config.yaml
n_layer: 8
d_model: 64
n_head: 2
n_kv_head: 1
head_dim: 32
d_mlp: 256
vocab_size: 2048
activation: "relu"
norm: "rmsnorm"
norm_place: "pre"
norm_eps: 1e-06
positions: "rope"
rope_base: 10000.0
rope_fraction: 0.25
qk_norm: false
attn_scale: 0.177
bias: "none"
tie_embeddings: false
parallel_block: true
init: "uniform"
init_std_qkv: 0.0528
init_std_o: 0.0
init_std_up: 0.0528
init_std_down: 0.0
optimizer: "soap_variant"
lr: 0.00725
beta1: 0.95
beta2: 0.95
weight_decay: 0.064
lr_head: 0.0139
grad_clip: 1.0
warmup_steps: 200
schedule: "wsd"
decay_fraction: 0.57
decay_shape: "linear"
final_lr_fraction: 0.02
batch_tokens: [16384, 32768, 49152]
seq_len: 256
doc_mask: true
train_tokens: 134900000
steps: 4137
dataset: "wikipedia_en"
Each number is 200 + 20 x the weight over its row's rms, rounded and kept within 0 to 999. Layers, rows and columns count from 0. The size before them is the row's rms in percent of the matrix's.

# down: layer 5 MLP down (transposed), 256x64, rms 0.206, rows 170-222, columns 0-63
# up: layer 5 MLP up, 256x64, rms 0.192, rows 171-222, columns 0-63
down170,122,193,215,205,219,193,220,207,195,191,160,167,211,256,198,180,178,230,217,202,198,217,190,145,204,175,191,201,190,185,194,189,177,196,209,219,174,214,187,194,176,218,186,203,218,222,175,201,184,181,181,206,201,221,174,215,222,233,206,216,192,199,183,158,230
up171,114,169,183,191,228,197,180,209,209,186,206,197,204,174,234,202,218,160,199,202,228,163,188,176,236,221,222,258,173,189,197,201,206,193,179,205,200,200,207,186,205,214,209,223,206,202,221,214,175,192,200,179,228,182,208,214,215,208,210,187,181,191,252,198,167
down171,112,202,173,224,192,195,186,193,203,202,214,220,197,198,195,192,211,209,166,195,196,161,215,216,202,178,217,175,191,208,198,182,224,202,165,198,210,199,179,196,171,192,221,179,172,191,197,169,219,214,251,191,198,183,212,163,201,231,167,242,195,190,169,222,162
up172,094,176,210,201,180,214,188,227,210,261,219,213,181,205,204,220,147,176,230,207,185,223,193,183,206,210,201,209,206,234,205,186,200,213,217,210,201,218,198,231,205,226,203,161,225,198,199,162,221,184,202,188,172,194,190,163,211,203,206,188,208,203,198,212,236
down172,097,148,209,212,212,206,197,197,217,173,182,211,194,221,186,185,205,208,166,171,218,208,211,235,202,173,202,185,203,211,188,226,167,197,204,187,220,163,219,167,193,227,212,195,208,201,223,230,212,209,196,221,210,199,251,199,150,201,208,216,214,180,176,191,199
up173,091,212,213,166,163,145,176,201,201,187,191,200,201,182,190,200,226,161,194,195,196,171,161,161,229,198,235,188,192,196,194,243,208,208,209,212,211,170,229,197,225,206,162,211,184,204,185,205,209,199,184,181,194,204,178,213,178,177,218,193,209,206,193,194,198
down173,096,149,185,216,212,201,193,169,197,158,157,174,187,195,185,209,171,168,202,206,224,217,188,194,231,222,211,195,184,201,186,184,203,239,224,181,178,172,187,214,191,193,191,206,209,213,218,242,220,198,210,190,233,197,195,203,202,238,173,209,180,204,187,200,209
up174,101,182,169,173,207,196,181,206,166,211,217,189,193,222,205,202,208,176,197,209,197,223,213,190,180,222,190,191,209,208,216,214,203,242,218,193,163,216,186,183,194,231,192,210,197,178,183,233,200,189,260,223,220,210,168,194,243,233,191,229,206,216,216,189,193
down174,095,192,189,223,188,189,198,176,186,214,164,201,180,229,173,208,231,205,178,200,176,255,191,233,230,190,227,183,169,196,163,166,193,215,220,184,237,220,206,182,185,186,192,190,200,202,195,180,239,201,200,194,185,229,200,186,214,191,183,180,200,200,212,205,178
up175,110,193,203,169,172,224,221,170,220,197,206,177,234,205,214,198,184,161,171,214,197,239,208,194,162,201,206,202,194,184,231,222,222,177,221,198,230,195,172,188,210,205,205,212,218,219,201,214,242,184,207,160,187,189,193,203,212,232,203,208,189,158,218,195,206
down175,109,161,208,191,203,204,224,207,200,178,204,221,174,198,218,184,236,191,210,198,225,179,210,250,210,200,191,203,224,211,197,235,191,217,181,206,180,227,185,231,240,184,166,175,214,204,195,242,198,218,177,214,220,189,202,203,153,191,202,181,194,177,213,196,194
up176,102,155,188,214,165,202,218,179,233,176,220,222,217,210,236,170,164,215,201,213,207,176,218,204,247,190,210,187,203,197,206,188,206,188,179,220,221,201,196,192,218,212,209,187,223,196,210,205,211,168,170,206,218,232,186,187,170,191,217,198,184,198,215,188,156
down176,108,177,198,189,198,227,178,215,161,235,188,177,229,205,182,227,220,153,177,204,173,178,185,186,205,206,210,199,185,196,200,194,211,199,177,210,208,172,207,190,193,202,180,210,197,241,201,146,217,197,175,165,172,180,192,238,207,209,208,186,216,186,214,199,216
up177,095,204,195,206,167,187,180,197,190,209,188,235,175,188,238,169,209,166,206,196,218,218,225,203,185,185,234,233,198,201,222,206,226,184,225,203,143,212,238,215,187,198,198,208,223,223,221,185,221,199,165,223,210,204,223,193,215,205,191,178,197,195,233,203,201
down177,098,199,210,185,224,222,186,140,201,197,219,186,226,186,243,242,233,205,210,166,208,196,206,228,200,199,224,201,171,197,215,225,211,188,185,220,222,191,195,199,201,205,172,185,173,174,197,214,188,224,182,185,216,199,216,193,184,166,165,218,203,212,191,225,195
up178,089,207,199,192,213,183,166,189,184,214,231,185,200,221,183,188,175,214,188,204,231,204,234,164,218,187,199,198,210,186,230,180,195,204,152,157,192,191,223,185,188,226,194,211,231,195,239,207,220,226,222,182,198,181,195,176,182,184,193,190,188,246,219,196,203
down178,096,202,188,205,187,195,204,183,160,184,171,224,211,172,201,198,226,197,193,184,183,198,164,218,193,198,244,245,206,181,217,187,206,180,248,228,205,206,199,207,214,185,192,189,183,207,155,206,210,182,201,197,221,179,228,174,190,191,176,218,194,198,248,198,189
up179,100,188,222,181,190,229,169,230,214,156,238,217,173,206,219,182,205,205,206,204,217,210,189,186,184,223,183,234,184,204,185,231,162,181,207,219,173,184,189,177,216,178,215,243,215,180,218,184,166,204,200,218,182,202,212,209,182,170,180,197,202,219,188,206,193
down179,114,222,200,201,191,187,197,188,200,195,146,209,215,164,216,205,171,192,189,188,206,192,199,219,215,223,175,227,193,212,192,220,207,254,212,206,211,232,170,202,207,192,229,207,179,213,192,210,213,211,214,229,220,189,173,227,164,189,225,217,220,218,223,242,196
up180,099,189,173,229,185,200,210,234,204,242,180,220,186,194,187,191,163,208,222,188,202,244,211,212,213,224,229,189,186,175,191,164,189,187,177,175,172,219,214,209,167,220,190,206,240,203,209,191,185,210,179,185,197,201,201,233,166,190,222,184,186,205,217,185,195
down180,091,189,212,199,219,188,157,212,163,222,211,213,180,202,192,199,230,215,179,240,231,230,192,179,178,169,196,209,225,209,202,182,185,193,204,217,209,175,194,160,188,208,222,178,185,189,218,240,236,191,217,198,181,193,224,173,219,188,207,197,214,165,214,185,198
up181,107,182,196,180,207,188,219,229,202,204,178,193,174,193,207,198,181,201,198,197,200,192,212,182,174,210,228,239,170,188,190,235,242,196,227,159,246,175,218,205,199,212,188,191,192,177,224,180,170,164,183,171,183,169,222,209,196,185,174,200,195,211,215,199,192
down181,097,186,223,159,187,174,244,217,168,204,196,190,204,210,186,180,177,216,207,193,206,205,245,201,216,202,188,220,204,209,200,214,208,185,236,193,212,203,227,224,216,205,175,201,188,225,180,213,193,180,183,209,184,203,215,184,181,197,206,150,203,163,188,196,147
up182,121,158,213,197,141,189,217,179,217,212,215,164,207,186,195,190,215,215,193,219,197,209,213,243,202,227,203,224,191,236,202,205,203,232,189,178,188,225,238,240,179,186,199,190,199,195,196,179,192,206,167,218,218,194,201,185,169,201,229,207,197,203,199,203,228
down182,090,174,180,252,235,182,186,201,217,186,174,201,223,209,166,227,199,199,199,183,213,146,242,204,199,187,189,173,233,214,220,205,186,220,194,212,226,189,197,191,205,187,180,173,213,209,189,202,171,208,212,207,189,167,219,179,175,215,206,200,219,221,198,216,213
up183,107,206,184,207,194,202,236,185,193,190,253,198,184,180,174,174,198,180,184,224,176,195,208,189,196,197,215,246,161,189,214,219,208,221,222,199,186,211,210,201,244,187,201,204,159,170,209,228,201,211,200,215,167,231,174,214,203,198,182,185,195,197,201,188,234
down183,109,220,183,146,186,197,185,196,159,169,206,224,220,171,212,203,184,173,204,190,210,192,209,198,202,185,232,207,201,199,207,203,198,198,171,226,211,174,215,211,211,205,227,212,163,190,168,183,189,189,157,189,182,219,177,226,193,200,177,204,179,241,188,219,220
up184,108,186,189,202,187,146,200,259,207,236,203,227,178,211,209,137,190,196,202,205,185,189,181,206,226,182,204,179,193,214,193,163,200,222,188,206,199,215,203,210,189,208,201,217,199,201,191,183,165,198,185,225,183,193,193,200,170,215,195,216,180,171,211,175,219
down184,091,223,247,240,229,234,206,210,186,190,192,178,192,206,177,208,213,205,179,184,207,229,200,153,183,214,210,236,213,216,176,218,194,187,184,186,170,221,197,184,184,208,189,204,220,229,208,160,171,188,178,202,174,183,202,217,220,213,195,190,172,214,203,213,191
up185,091,229,185,188,198,205,173,221,171,192,206,178,190,212,216,184,208,213,200,219,183,195,234,219,188,220,213,216,196,175,245,203,225,160,215,190,186,200,196,195,164,206,230,182,197,214,179,196,232,188,198,163,193,139,193,188,182,192,225,168,201,212,191,217,196
down185,088,192,162,212,209,194,187,188,166,166,168,187,183,190,212,205,196,222,185,176,229,244,195,178,204,198,187,217,188,163,183,256,179,204,179,208,179,204,186,164,210,199,206,194,202,219,170,223,190,222,185,199,189,180,224,202,227,207,218,201,207,192,223,176,180
up186,106,228,240,224,203,198,171,227,198,176,220,220,201,223,212,199,183,180,221,216,205,185,202,192,228,230,161,170,220,221,213,186,193,193,182,217,199,224,175,177,221,184,210,194,191,210,220,193,201,181,227,217,241,193,228,188,160,182,186,202,181,188,204,216,233
down186,119,179,213,196,204,261,188,181,178,173,210,199,213,202,191,183,186,182,253,178,183,174,220,207,217,213,160,208,216,194,188,208,189,167,182,238,184,216,209,163,217,199,184,200,207,200,192,179,190,188,211,163,215,186,194,194,190,215,211,200,236,196,229,204,194
up187,110,200,185,167,212,209,213,186,225,188,212,195,237,233,232,191,230,197,181,192,186,229,184,211,229,194,232,206,183,194,180,192,223,188,204,216,189,199,206,227,219,212,196,164,198,229,204,211,238,180,193,185,193,151,180,217,213,207,234,193,170,202,192,211,163
down187,102,178,207,197,222,206,184,195,214,198,213,195,251,224,220,207,212,179,218,185,216,242,211,227,230,200,201,201,202,175,215,226,222,197,210,220,208,201,248,221,210,216,245,172,204,191,186,223,194,196,176,183,184,178,199,229,199,204,224,182,217,232,176,197,176
up188,103,199,201,183,211,180,237,191,209,190,212,189,170,217,209,214,182,170,217,227,219,190,179,164,174,215,250,211,175,215,179,182,229,198,189,196,222,201,227,194,237,168,190,186,205,221,215,206,201,192,178,170,199,211,244,188,228,217,212,213,189,205,172,187,209
down188,090,208,186,239,180,186,165,206,172,220,203,197,245,200,176,211,204,211,162,177,194,193,189,193,197,235,188,178,206,227,184,186,199,205,234,220,211,219,203,174,202,183,199,169,193,167,226,175,213,189,237,234,192,167,186,195,162,212,211,202,214,201,197,200,210
up189,093,215,211,214,192,188,204,199,197,158,162,178,199,219,206,238,182,231,210,184,222,189,232,197,217,216,228,215,206,199,215,177,229,203,205,193,193,236,206,223,171,169,212,213,222,209,217,205,219,236,219,203,232,185,172,196,198,251,203,193,205,196,192,170,196
down189,090,157,229,218,188,200,228,226,209,197,175,200,222,199,172,229,201,220,183,183,201,190,190,173,210,179,155,193,172,178,203,207,190,231,182,208,213,221,230,156,216,195,217,180,184,196,187,209,191,196,197,206,188,180,215,219,183,187,214,192,216,232,199,185,249
up190,089,163,212,177,166,167,225,195,196,191,260,195,181,208,201,181,186,193,204,190,162,163,214,188,186,207,202,225,199,202,181,199,163,207,230,193,205,199,186,206,224,181,206,200,213,168,173,208,205,200,198,195,164,210,206,205,195,182,242,221,212,201,218,186,232
down190,086,204,200,180,209,175,196,195,189,238,207,212,216,178,187,204,152,168,192,164,166,185,160,177,226,165,206,194,178,198,212,204,204,185,224,180,176,204,226,179,204,235,236,207,186,216,218,209,178,167,191,195,194,211,204,183,184,209,170,195,189,202,199,231,202
up191,101,194,187,177,208,222,194,183,172,221,211,189,219,179,238,190,174,228,231,222,217,198,237,186,226,225,180,184,214,207,205,198,184,169,173,173,175,242,195,208,189,204,207,201,181,186,239,199,169,213,192,188,184,206,189,174,174,194,173,204,202,216,168,219,211
down191,107,198,197,210,188,213,193,207,182,202,174,221,192,202,174,215,222,206,187,225,197,187,160,183,210,206,223,178,201,192,199,242,216,210,196,210,210,214,191,145,192,176,221,192,189,221,211,238,213,178,229,177,150,166,219,201,210,201,186,183,229,207,206,188,163
up192,087,183,175,212,203,199,175,218,175,188,192,206,164,188,190,192,251,195,206,239,201,223,150,161,199,202,218,198,211,223,225,198,186,194,212,201,195,202,216,240,213,231,202,206,195,219,204,200,230,251,203,207,199,210,225,199,218,207,215,211,192,182,226,187,226
down192,096,217,184,198,183,187,220,185,219,192,224,194,183,206,205,184,184,181,184,193,214,148,222,186,218,212,171,249,180,202,196,190,202,213,196,212,216,202,187,207,235,182,212,215,200,212,164,233,174,168,224,228,200,191,191,184,230,170,180,226,183,214,229,219,221
up193,096,211,207,186,201,175,190,172,223,208,212,170,186,197,219,240,179,207,177,189,178,202,189,218,220,213,167,209,258,219,176,236,242,207,203,201,219,204,192,164,175,216,197,189,184,182,224,169,228,192,214,210,205,201,199,221,196,209,219,207,205,173,193,174,190
down193,101,186,193,199,209,227,199,152,201,217,197,175,195,187,219,208,191,199,208,215,235,197,193,236,231,181,220,192,180,182,218,206,217,199,182,200,200,177,212,235,158,247,190,219,200,225,186,230,195,181,179,191,217,186,243,200,193,207,169,221,178,224,199,210,182
up194,109,213,194,220,224,191,220,225,187,193,213,214,215,217,207,236,202,199,189,234,220,211,229,180,184,185,214,183,240,171,178,202,217,209,194,209,168,212,204,218,187,203,161,243,213,205,214,192,164,193,246,171,198,172,170,200,184,197,213,224,217,184,208,220,204
down194,068,206,169,151,208,193,189,153,184,204,219,226,184,191,242,200,220,193,197,222,156,217,177,176,227,191,220,206,181,187,180,170,206,178,242,202,195,187,184,176,225,210,222,219,191,196,192,217,195,197,193,203,191,207,192,211,196,170,197,199,206,211,170,185,169
up195,094,244,182,257,185,196,202,230,223,196,198,212,166,209,161,206,198,203,194,175,247,213,192,205,196,190,181,193,218,224,196,173,197,203,209,202,220,225,166,194,229,194,212,182,202,211,206,196,231,238,237,189,209,212,189,191,241,203,209,209,193,213,196,198,204
down195,058,180,241,178,185,191,191,191,182,183,202,174,232,206,206,192,176,200,208,216,204,217,223,214,252,217,212,216,187,197,180,203,201,176,219,155,184,229,228,196,216,218,177,217,204,195,193,227,230,189,212,197,191,208,192,208,154,217,214,168,240,182,208,200,189
up196,098,214,182,232,178,165,180,207,207,219,187,178,149,178,191,210,189,184,212,223,201,212,218,208,194,222,240,231,185,211,218,163,201,189,214,189,158,196,173,180,195,222,183,193,221,184,214,214,156,197,171,192,184,193,213,220,215,218,199,163,201,199,208,200,197
down196,089,203,199,168,191,216,218,169,175,225,201,225,247,211,195,207,183,199,207,182,187,190,193,193,174,195,217,163,206,197,234,217,197,232,237,200,228,192,187,174,193,179,215,156,210,219,185,191,186,175,202,226,256,175,197,210,214,198,184,197,191,207,179,203,194
up197,103,185,226,182,152,185,190,209,177,205,178,177,229,220,208,186,179,184,186,208,166,225,194,233,239,198,200,217,214,191,179,184,224,198,207,206,183,200,220,213,206,200,176,192,221,190,237,165,166,189,184,223,217,220,200,222,219,166,219,185,197,232,198,184,197
down197,099,217,214,172,193,217,207,221,205,213,220,201,228,185,219,199,225,212,202,180,170,165,205,177,174,186,196,184,215,158,199,205,183,184,185,238,187,172,194,212,237,204,207,212,180,205,174,163,234,192,188,160,187,196,174,204,180,184,195,201,224,213,182,186,239
up198,102,228,159,191,191,238,216,171,205,195,196,188,216,204,204,206,205,198,234,197,177,224,209,184,236,167,206,199,218,235,185,255,207,225,197,195,210,191,234,203,207,210,228,198,200,201,195,180,198,191,224,195,183,189,213,202,193,167,196,156,172,197,210,164,196
down198,109,174,180,216,202,189,187,214,221,186,214,204,233,197,180,220,180,213,195,247,192,243,220,207,205,233,187,206,204,196,205,213,238,199,196,177,224,178,222,211,169,207,197,211,206,206,221,202,200,208,146,216,206,183,203,170,142,198,219,218,201,210,204,180,190
up199,091,199,234,210,187,208,200,199,213,190,161,204,186,206,204,194,208,214,180,202,193,191,207,153,199,179,195,193,178,220,248,194,202,182,186,186,191,161,185,219,179,223,186,208,160,206,186,192,214,198,158,200,194,233,233,197,213,197,203,225,150,192,227,174,205
down199,093,181,216,196,188,172,175,174,185,202,244,238,219,175,214,199,203,179,177,204,185,187,174,229,215,203,244,194,180,185,189,196,209,206,223,190,209,196,204,207,204,170,223,160,179,202,228,235,210,189,228,216,206,179,206,186,186,206,188,211,190,150,196,179,200
up200,119,206,207,221,200,175,181,194,206,207,229,167,190,225,183,169,222,203,213,205,182,219,192,210,187,192,167,165,216,218,202,181,199,186,222,195,216,230,227,204,183,199,203,181,223,168,221,165,201,200,221,216,178,201,169,234,197,227,196,202,219,228,217,145,185
down200,110,213,156,185,195,217,226,180,212,213,186,213,219,186,216,207,182,210,180,179,220,176,239,178,215,181,205,205,197,221,219,244,201,210,181,209,198,160,197,206,202,202,207,222,183,186,213,208,196,199,215,199,206,214,189,186,201,182,178,202,164,180,202,277,195
up201,108,204,208,203,249,201,221,176,188,176,189,179,210,208,183,208,242,173,190,206,180,210,183,172,198,227,210,214,201,154,186,226,212,201,186,187,156,209,170,214,207,201,205,226,171,251,202,175,204,190,170,200,192,191,189,208,204,211,190,194,177,193,203,201,236
down201,120,187,185,189,197,178,224,210,169,199,191,195,211,175,190,239,205,216,168,194,230,206,204,166,168,162,185,229,217,205,215,212,203,204,167,211,222,194,166,224,180,220,192,192,194,226,227,192,176,226,204,248,172,205,198,203,217,193,210,215,191,183,213,212,235
up202,097,207,227,202,186,224,168,201,227,218,231,196,217,185,212,204,197,188,245,220,215,175,206,189,183,194,175,246,206,170,204,198,191,238,202,222,155,155,210,168,206,199,174,233,207,195,214,193,213,202,211,196,204,170,196,196,201,202,192,215,180,197,216,194,235
down202,104,218,172,198,230,192,212,210,223,215,207,213,208,219,232,190,210,244,191,187,220,178,203,224,145,204,189,180,173,181,219,165,209,191,189,211,183,183,199,187,200,175,190,221,193,186,202,226,176,193,193,243,226,184,161,212,207,218,172,195,181,216,177,200,204
up203,099,215,206,176,211,185,202,178,206,254,196,201,209,239,233,194,200,197,216,226,176,223,202,192,194,192,149,213,221,183,187,192,155,212,188,212,202,215,219,204,166,191,187,216,214,201,204,191,210,204,188,208,212,203,200,192,187,191,198,169,183,180,163,142,206
down203,082,185,212,193,196,202,204,191,189,187,194,191,180,236,201,178,183,199,182,212,180,203,208,227,228,211,246,169,182,186,188,208,214,200,190,185,212,190,171,201,214,171,211,199,192,232,220,218,204,162,277,205,175,197,188,202,206,186,198,247,208,212,201,184,213
up204,090,208,148,180,195,202,179,217,176,181,165,206,175,228,192,203,196,190,246,175,179,201,221,181,179,224,164,186,203,215,210,211,201,250,203,192,216,212,171,225,190,213,207,212,183,194,218,199,222,205,191,222,223,210,210,199,239,202,233,205,193,178,193,186,186
down204,080,211,214,215,258,177,222,195,204,233,177,201,198,199,195,188,195,198,164,184,220,222,191,210,214,205,199,207,208,209,209,238,187,214,242,202,192,184,238,197,207,176,224,162,169,217,201,206,223,235,214,206,171,172,188,188,177,179,180,208,184,182,193,179,193
up205,116,198,224,172,211,200,186,187,210,222,172,213,243,209,203,200,218,219,214,206,207,194,222,193,181,180,201,228,227,178,202,208,207,198,200,183,199,170,207,208,211,219,180,210,209,233,194,188,193,204,179,182,187,194,163,169,237,180,175,207,183,189,231,140,162
down205,118,190,190,213,193,205,164,218,194,227,188,210,198,180,192,214,239,203,172,152,218,186,184,192,179,170,237,209,187,201,219,158,196,201,195,187,224,213,171,186,175,171,209,185,215,197,228,219,205,207,198,180,245,224,224,177,230,202,203,198,187,212,225,192,208
up206,107,200,224,203,190,201,176,172,210,184,214,192,166,240,236,198,221,183,204,212,187,155,190,194,188,183,196,188,221,164,174,166,179,200,212,209,212,202,181,189,221,192,191,208,225,208,201,180,196,169,194,212,202,216,221,213,210,200,257,205,155,199,171,204,211
down206,095,156,220,221,204,236,200,211,191,180,182,213,192,201,216,190,159,209,187,224,191,215,191,168,187,198,222,201,227,198,210,233,196,215,192,197,208,195,219,195,175,166,184,168,212,200,187,212,185,189,239,229,225,200,203,200,178,231,196,175,192,155,164,211,184
up207,095,186,174,192,207,200,183,168,202,228,173,217,206,248,176,200,187,189,199,193,234,189,238,190,226,179,202,183,210,207,178,181,227,164,207,164,160,172,176,227,179,186,181,184,180,214,192,221,181,223,226,190,217,212,186,200,207,189,190,171,198,191,190,210,208
down207,074,209,199,158,225,209,195,196,230,203,174,245,219,212,215,195,200,201,204,205,178,227,168,202,212,225,226,178,193,180,183,213,224,229,182,206,217,179,164,199,244,198,178,219,171,189,189,215,193,212,186,201,229,189,210,196,229,189,181,197,223,199,223,208,240
up208,094,203,188,209,174,225,220,181,193,190,207,217,212,218,218,207,193,212,171,181,194,210,246,210,220,207,195,209,195,192,200,224,240,191,248,184,178,169,184,234,206,206,226,191,222,205,188,224,227,185,224,217,235,203,248,197,198,181,216,197,199,236,193,185,217
down208,071,174,207,221,200,184,192,216,199,245,210,197,181,203,188,209,247,180,214,204,187,213,181,184,195,205,232,168,180,197,194,172,205,234,198,209,215,235,230,193,182,167,192,196,210,196,231,228,173,194,184,215,206,186,212,184,214,222,157,161,194,177,212,194,185
up209,107,198,228,182,215,232,199,239,196,184,226,170,190,181,183,191,214,219,203,216,217,179,211,211,161,196,220,202,210,201,224,170,200,188,199,133,210,191,224,184,231,200,204,217,233,205,180,192,184,226,224,228,214,176,176,186,210,188,217,207,174,196,202,200,208
down209,112,205,233,189,209,226,186,195,187,221,214,180,185,238,205,188,189,212,217,198,185,209,188,164,212,200,193,191,185,201,185,252,215,198,187,209,215,211,184,210,170,197,193,229,219,188,188,234,199,228,226,233,194,204,206,196,195,236,169,226,225,230,202,243,170
up210,105,191,205,186,188,253,168,190,221,202,189,207,224,212,182,220,175,189,219,195,214,238,192,212,219,208,154,221,190,225,188,164,195,208,198,241,177,176,185,225,215,204,196,245,180,216,190,176,179,206,188,195,184,192,204,211,211,179,181,196,186,205,203,169,177
down210,113,216,229,221,188,199,198,175,209,212,176,206,186,199,193,219,154,178,175,193,215,218,160,221,218,218,232,206,208,182,201,199,221,194,211,207,158,188,176,233,188,213,183,187,174,218,227,194,192,216,180,225,182,226,208,202,194,206,211,200,165,202,208,255,184
up211,086,180,188,208,219,173,207,179,179,208,183,209,207,180,202,216,217,179,196,240,193,180,206,182,195,188,172,251,190,208,169,168,219,190,172,206,218,203,198,211,192,221,188,230,211,172,207,223,193,189,188,207,187,235,200,207,229,140,199,201,190,199,237,185,185
down211,083,184,232,205,227,219,168,210,176,185,196,180,213,211,210,205,178,191,201,169,226,197,168,238,210,190,182,177,175,192,230,211,171,205,204,214,188,220,186,183,226,210,160,222,183,212,173,221,197,225,158,218,210,178,201,215,201,214,220,186,210,230,226,201,181
up212,095,204,225,191,181,189,247,225,208,209,216,178,202,225,178,185,218,210,185,190,173,233,229,198,238,191,151,189,201,211,207,202,225,213,177,176,199,178,199,161,201,167,214,221,199,190,177,200,210,189,194,164,179,218,172,215,173,194,212,218,202,214,213,219,190
down212,107,201,173,207,218,204,188,191,160,195,201,183,220,202,188,207,204,164,197,197,209,229,197,197,240,165,147,210,221,226,208,217,184,232,202,213,220,209,226,219,163,210,194,203,225,200,183,183,201,192,193,222,160,177,204,210,210,189,174,180,198,230,215,220,230
up213,105,189,175,243,225,196,195,191,171,177,214,183,218,198,215,157,192,203,176,185,165,198,192,243,189,209,228,236,232,201,192,231,194,199,212,175,202,237,184,220,211,189,218,233,231,174,174,186,215,200,205,203,193,213,216,191,209,200,179,194,202,186,178,217,215
down213,067,197,218,151,200,235,203,195,209,209,165,193,200,177,203,211,217,213,211,218,192,203,175,159,231,174,202,192,194,175,193,179,208,213,253,198,206,167,179,183,215,188,184,232,187,218,202,208,171,174,194,222,181,196,203,207,209,196,167,216,236,186,226,182,196
up214,106,208,205,198,180,243,195,205,195,205,210,190,198,171,207,201,182,214,221,197,185,202,267,200,199,201,225,234,177,225,187,210,209,189,192,206,199,174,198,199,208,184,169,205,181,217,160,204,182,165,174,204,196,221,198,193,162,197,205,251,189,183,229,192,223
down214,103,193,241,188,173,158,190,212,198,176,179,187,211,191,180,173,215,201,195,159,181,166,191,167,223,197,204,198,176,184,185,219,196,222,218,217,224,208,216,195,168,228,213,245,204,221,210,202,212,203,201,232,202,179,220,175,195,206,220,220,201,198,238,192,214
up215,102,211,199,213,182,179,217,190,211,202,215,200,182,184,182,171,200,212,231,202,197,196,208,198,176,212,161,142,183,208,175,208,210,233,220,191,173,189,205,205,204,239,207,187,196,207,173,170,247,213,218,167,189,228,186,226,194,228,194,189,213,222,197,200,232
down215,099,222,178,160,229,195,168,234,181,242,227,233,231,195,207,214,214,215,209,245,181,214,191,196,186,198,215,219,201,235,215,221,219,217,222,193,215,173,175,179,193,206,200,189,166,220,213,183,211,223,199,200,217,215,205,213,186,185,182,225,196,191,222,184,200
up216,086,218,222,228,170,217,188,222,190,176,189,209,209,185,171,174,198,195,205,181,193,205,212,189,177,186,197,198,191,166,197,211,218,168,200,163,197,196,206,174,164,212,215,211,217,168,183,198,216,242,200,160,225,207,159,177,168,199,213,176,205,183,178,175,208
down216,088,181,180,192,231,222,205,184,202,188,212,159,195,227,203,226,199,172,185,168,204,183,212,214,213,206,191,202,196,170,207,227,164,196,235,233,211,172,206,218,199,191,173,213,172,191,189,184,193,219,187,235,172,179,235,176,179,178,192,183,187,222,232,187,203
up217,102,220,213,185,185,179,190,246,174,202,220,230,197,194,177,190,210,225,197,197,217,183,179,169,170,206,201,202,218,225,214,192,195,193,224,191,204,217,214,210,218,212,200,231,202,185,177,180,201,177,235,217,175,197,194,218,176,218,196,156,236,209,205,257,190
down217,113,205,205,155,210,194,192,193,215,174,211,231,225,198,200,208,217,173,230,235,213,234,193,187,177,195,202,231,198,193,206,233,206,215,200,191,221,193,217,229,191,232,199,201,191,199,210,209,169,220,215,184,229,157,204,219,192,202,160,196,242,228,227,204,191
up218,106,192,212,197,168,184,204,197,213,238,196,168,193,194,181,170,186,241,207,184,209,220,208,195,232,202,171,195,217,235,223,217,183,188,209,183,194,193,180,199,230,168,201,183,210,198,234,231,207,191,239,230,194,213,211,195,235,216,180,177,191,219,208,162,193
down218,078,198,197,190,184,227,165,199,209,193,161,228,195,206,195,212,210,181,192,240,187,187,215,181,206,233,172,185,192,176,171,177,203,207,262,208,202,190,195,194,173,188,237,220,188,222,192,170,212,188,228,185,236,192,192,209,185,213,213,220,192,196,180,221,217
up219,096,178,219,184,174,209,246,242,210,210,215,196,163,192,210,177,218,228,216,214,242,197,207,189,221,228,203,202,159,181,223,196,243,217,172,225,183,183,220,172,197,200,205,197,185,198,221,178,220,194,223,207,218,210,216,182,207,192,228,214,200,215,190,199,190
down219,095,202,221,163,172,204,219,207,218,171,195,187,172,221,195,185,199,204,193,228,185,205,203,167,212,190,204,193,172,190,183,170,179,182,206,182,201,174,190,223,208,179,157,196,214,176,185,224,183,185,178,223,202,245,225,229,211,186,193,193,172,215,229,215,235
up220,109,181,235,176,237,211,189,189,196,204,195,166,151,209,204,201,182,212,186,224,189,177,237,200,159,209,219,206,179,183,207,166,186,196,189,198,205,201,195,210,204,214,217,210,214,216,176,237,210,202,199,182,193,196,195,165,202,231,188,208,148,190,174,175,185
down220,096,217,193,193,207,226,192,217,219,185,228,185,249,191,196,183,190,176,230,215,204,183,164,211,228,184,175,209,226,212,190,192,208,188,189,184,168,197,220,216,201,234,196,211,201,198,191,170,211,185,203,224,184,199,198,208,188,150,167,211,223,182,158,222,226
up221,089,222,234,222,183,207,212,166,184,188,183,205,174,204,212,202,253,212,176,199,172,178,190,206,178,196,231,210,188,203,211,210,209,229,193,203,218,220,224,215,227,203,207,221,237,186,198,211,201,180,224,179,204,244,223,198,202,208,228,220,188,201,246,175,190
down221,088,210,204,213,207,223,166,248,201,210,210,247,212,196,198,184,212,209,184,195,199,205,197,204,172,197,200,195,202,223,182,204,213,176,193,222,240,153,203,174,201,191,245,188,169,186,220,220,169,191,195,225,207,202,192,225,209,199,173,225,217,225,167,207,220
up222,107,185,173,150,175,209,184,202,207,199,229,163,191,200,225,193,217,204,245,200,180,199,203,212,185,222,216,177,201,182,186,192,215,197,208,196,199,198,199,170,196,208,187,199,174,204,196,185,171,194,195,205,212,165,197,218,204,240,158,156,241,216,209,180,222
down222,112,188,204,191,197,245,198,192,198,214,227,210,175,183,183,223,197,195,205,188,202,207,216,210,204,181,207,236,227,155,197,234,162,208,188,191,203,207,183,189,208,165,190,200,201,216,210,160,213,161,198,203,191,242,196,201,150,177,210,211,178,200,222,225,213